config.toml
n_layer = 8
d_model = 576
n_head = 6
n_kv_head = 2
head_dim = 96
d_mlp = 2304
vocab_size = 16384
activation = "squared_relu"
norm = "rmsnorm"
norm_place = "pre"
norm_eps = 1e-05
positions = "rope"
rope_base = 484000.0
rope_fraction = 1.0
qk_norm = true
attn_scale = 0.123
bias = "none"
tie_embeddings = false
parallel_block = false
extras = ["some layers without attention", "local attention windows", "gated attention", "exclusive self-attention", "capped logits"]
init = "normal"
init_std_qkv = 0.0235
init_std_o = 0.00588
init_std_up = 0.0235
init_std_down = 0.00588
optimizer = "adamw"
lr = 0.001
lr_mult_qkv = 0.7
lr_mult_o = 0.925
beta1 = 0.9
beta2 = 0.95
lr_head = 0.0031
warmup_steps = 275
schedule = "wsd"
decay_fraction = 0.763
decay_shape = "linear"
final_lr_fraction = 0.0
batch_tokens = 65536
seq_len = 1536
doc_mask = true
train_tokens = 529500000
steps = 8080
dataset = "wikipedia_en"
Each number is 128 + 24 x the weight over its row's rms, rounded and kept within 0 to 255. Layers, rows and columns count from 0. The size above them is the row's rms in percent of the matrix's.

# layer 5 MLP down (transposed), 2304x576, rms 0.0385, rows 378-387, columns 216-287
size [ 97  96 100 102 111  98 107 104  88  99]
[[202 120 139 119 105 128  84  81 150 121  87 152 206 107 109 137  63 118 111 135 180 112 126 152  97 122 102 125 118 103 118 128  88 196 130 204 110 113 125 131 101 107 169 126  86 105 136 147 142 102 144 121  75 119 109  58 118 128 103 116 125 116 137  83 117 134 115 116 128 142 113 145]
 [111 131 166 140 129 141 158 119 148 115 180 127 135 140 108 117 122 130  83 133 107 101 118 144 172 167 130 139 121 114 142 117 172  99 131 112 141  88 121 133 122 139 122 120  97 142  90 179  94 145 129 121 110 139 132 131 108 142 120 145 154 127 154 124 133 116 118  59 164 181 135  80]
 [154 131 125  82 150 133 124 137 142 150 113  89 143 137 129 126 136 128 121 138 111 168 139 113 121 108 124  93  92  95 130 118 173 116 143 176 134 101 145 128 112 115 131 101 137 121 174 150 136  52 127 131 123 133 136 136 162 118 141 132  99 141 150 122 145 129 150 138 141 118 127 114]
 [111 162 103 129 107 101 180 114 182 158 132 147 119 152  89 131 100 135 127 104 121 146  97 116 102 131 142 135 156 118 111 150 144 200 115 158 128 111 165 125 111  99 120 115 147 106 129 104 128 112 110 104 107 162  75  94 149 156 143 137 116 117 133 129 115 125 126 169 166 106 152 140]
 [156 120 157  94 144  90 100 126  82 117 108 167 111 135 104 119 146 134 110 136 130 137  96  90 113 187  78 118 162 158 117 135 132 112 118 141 120 108 110 142 108 162 193 132 138  95 160 149 123 125 106  81 132 120 118 140 151  92 128  90 149 161 140 123 173 134 125 174 123 125 117 136]
 [120 137 132 140 189 113 108 103 147 153 144 150 129 157 147  99 170 117 156 149 132 154 130  74 152  90  66 121 142 124 152 138 148 113 119 119 124 128 116 145 135 152 141 111 151 123 136 125 123 142 140 164 148  86  85 138  77  90 153 120 174 123 122 108 121 152 132 133 138 146 141 125]
 [155 146 140 159  69 111 119 129 102 183 138  70 103 137  90 176 140 143 128 111  88 142 118  97 117  85 117 138 121  95 127 111 157 134 153 153  94 123 154 145 103 117 141 129 174 135 139 163 135 107 138 142 102 153 132 120 108 132 121 183 133 135 124 164 141 134 130 106 113 118 121 113]
 [107 128 155 128 116 108 128 115 110 129 150 143 103 117 144 141  97 115 124 138 104 101 121 127  98 103 174 142 118 142 106 132 154 142 127 170 100 173 164 114 126 114 122 118 170 132  76 133 127 127 131 122 162 148 105 132  90 117 204 100 116 126 142 167 146 103 150 175 126 135  96 131]
 [103 136 157  78 129 135 118 149 141 122 140 118 134 188 136 140 120 156 139 116 109 145 145 158  94 182 129  88 142 101 143  87 133 114 115 109 140 121  96 119 118 102 109  99 111 101 115 138 125 137 118 138 127 138 152 111 100 106 133  98 144 129 156 158 109 137 110 116 122 114 133 155]
 [108 127 149 166 125 134  90 131 154 130 119 134 134  98 151 136 141 128 141 109 159 157 131 130 127 119  92 148 146 104 111 140 126 106  70 163 131 131 158 140 135 116 123 125 174 116 141 129 168 160  72 127  99 118 151 117 162 180 159 101 143 155 165 102 145 125 106 147 112 134 128 112]]
# layer 5 MLP up, 2304x576, rms 0.0425, rows 379-387, columns 216-287
size [ 98  99 102 109  95 109  98  90  98]
[[130  94 130 103 149 130 100 126 102 182  90 118 121 147 136 101  98  93 128 110 119 128 109  99 120 128 112 116 125  89 179 169 117 204 101 166 127 114 128 107 113 146 118 119 115 126 141 139 114 135 145 109 129 120 107 135 135 136 130 104 107 110 139 165 147 123  97 115 117 142  94 105]
 [ 94 123 138 124 105  81 129 106 104 112 102 125 116 108 137 159  97 159 144 180 133 151 137 168 126 178 150 116  56 136 121 108 129 164 118 133 117 119 132 151 115 100 133 172 138 146 122 149 145 110 146  92  93 100 154 158  96 165 122 138 147 114 127 144  80  65 145 125 152 140 115 115]
 [109  88 141 151 107 135 113 111 162 140  76 116  90 163 101 118 151 144 168 159 112  91 148 121 158 143 154  76 130 111  96 161 130 139 128  98  70 137 103 121 123 146 138 109 100 121 151 103 150 142 106  81 107  86 103 138 151 109 137 115 126 106 151 113  79 131 160  99 148 150 106 124]
 [106 143 137 160 154 109 121 123 152 236 124  79 125 116 148  76 101 108 133 153  98 135 125 118 156 115 120 118  98 115 127 148 163 123 109 125 133 141 100 106 116 132 107 133 107  72 133 154 160 161 145 137 109 157  75 103 134  89 130 160 139 145 150 152 152 111 146 115 110 134 127 159]
 [131 149 108 123 113 104 123 150 133 113 117 102  95  65 134 129  73 124 133 125 156 131  70 121 124 136 186 132 139 126 134 154 129 191 150 138 111 154 109 138 122 103 110 133 128 141 154 140 122 112 142 119  75 125 135 113  99 110 130 114  96 146 126 146 141 127 156  95 110 116 125  99]
 [161 111 125 136 173  97 148 148  91 115 118 168 169  98 116  75 114 100 112 100 111 137 111 115 126 150 110 107 121 119  81 118 109 101 172 112 110 141 141 169 170 132 133 145 125 140 119 162 168 155 138  98 119  99  67 109 133  83 153 108 158 100 138 105 136 130 137 155 112 118 152  83]
 [ 94 147 177 124 120 156 127 112 126 172 152 115 126 157 116 119 106 130 120 125 160 126 112 168 125 157 125  96 124 114 117 102 106 153  99 132 110 115 145 117 165 137  85 116 117  95 134 127 132 152 161 132 104 131 150 101 120  78 132 127 142 113 123 142 123  88 103 129 138 158 166 117]
 [112 132  83  67 179 148 170 103 123 166 154 129 119 115  87 121 129 118 128 137 159 132  98 143 124 123 152 113 119 108  99 170 112 145 158 133 152 128 164 181  69 132 120 140 156 143 130 108 116 127 134 108 113 124 128 125 126  92  90 191 159 145 144 153  98 119 135 141 110 113 145 113]
 [135 126 163 104 112 140 145 140 144 134 101 134 117 116 142  74  96 139 113 145 117  96 137  96 124 145 146  68 129  93 124 145 149 130 115  91 127 162 101 129 100 161  66 160 150 149 147 125 142 133 142 126  69  99  82 138 151 129 151 194 122 131  94 109 127 137 141 131  83 124 115 137]]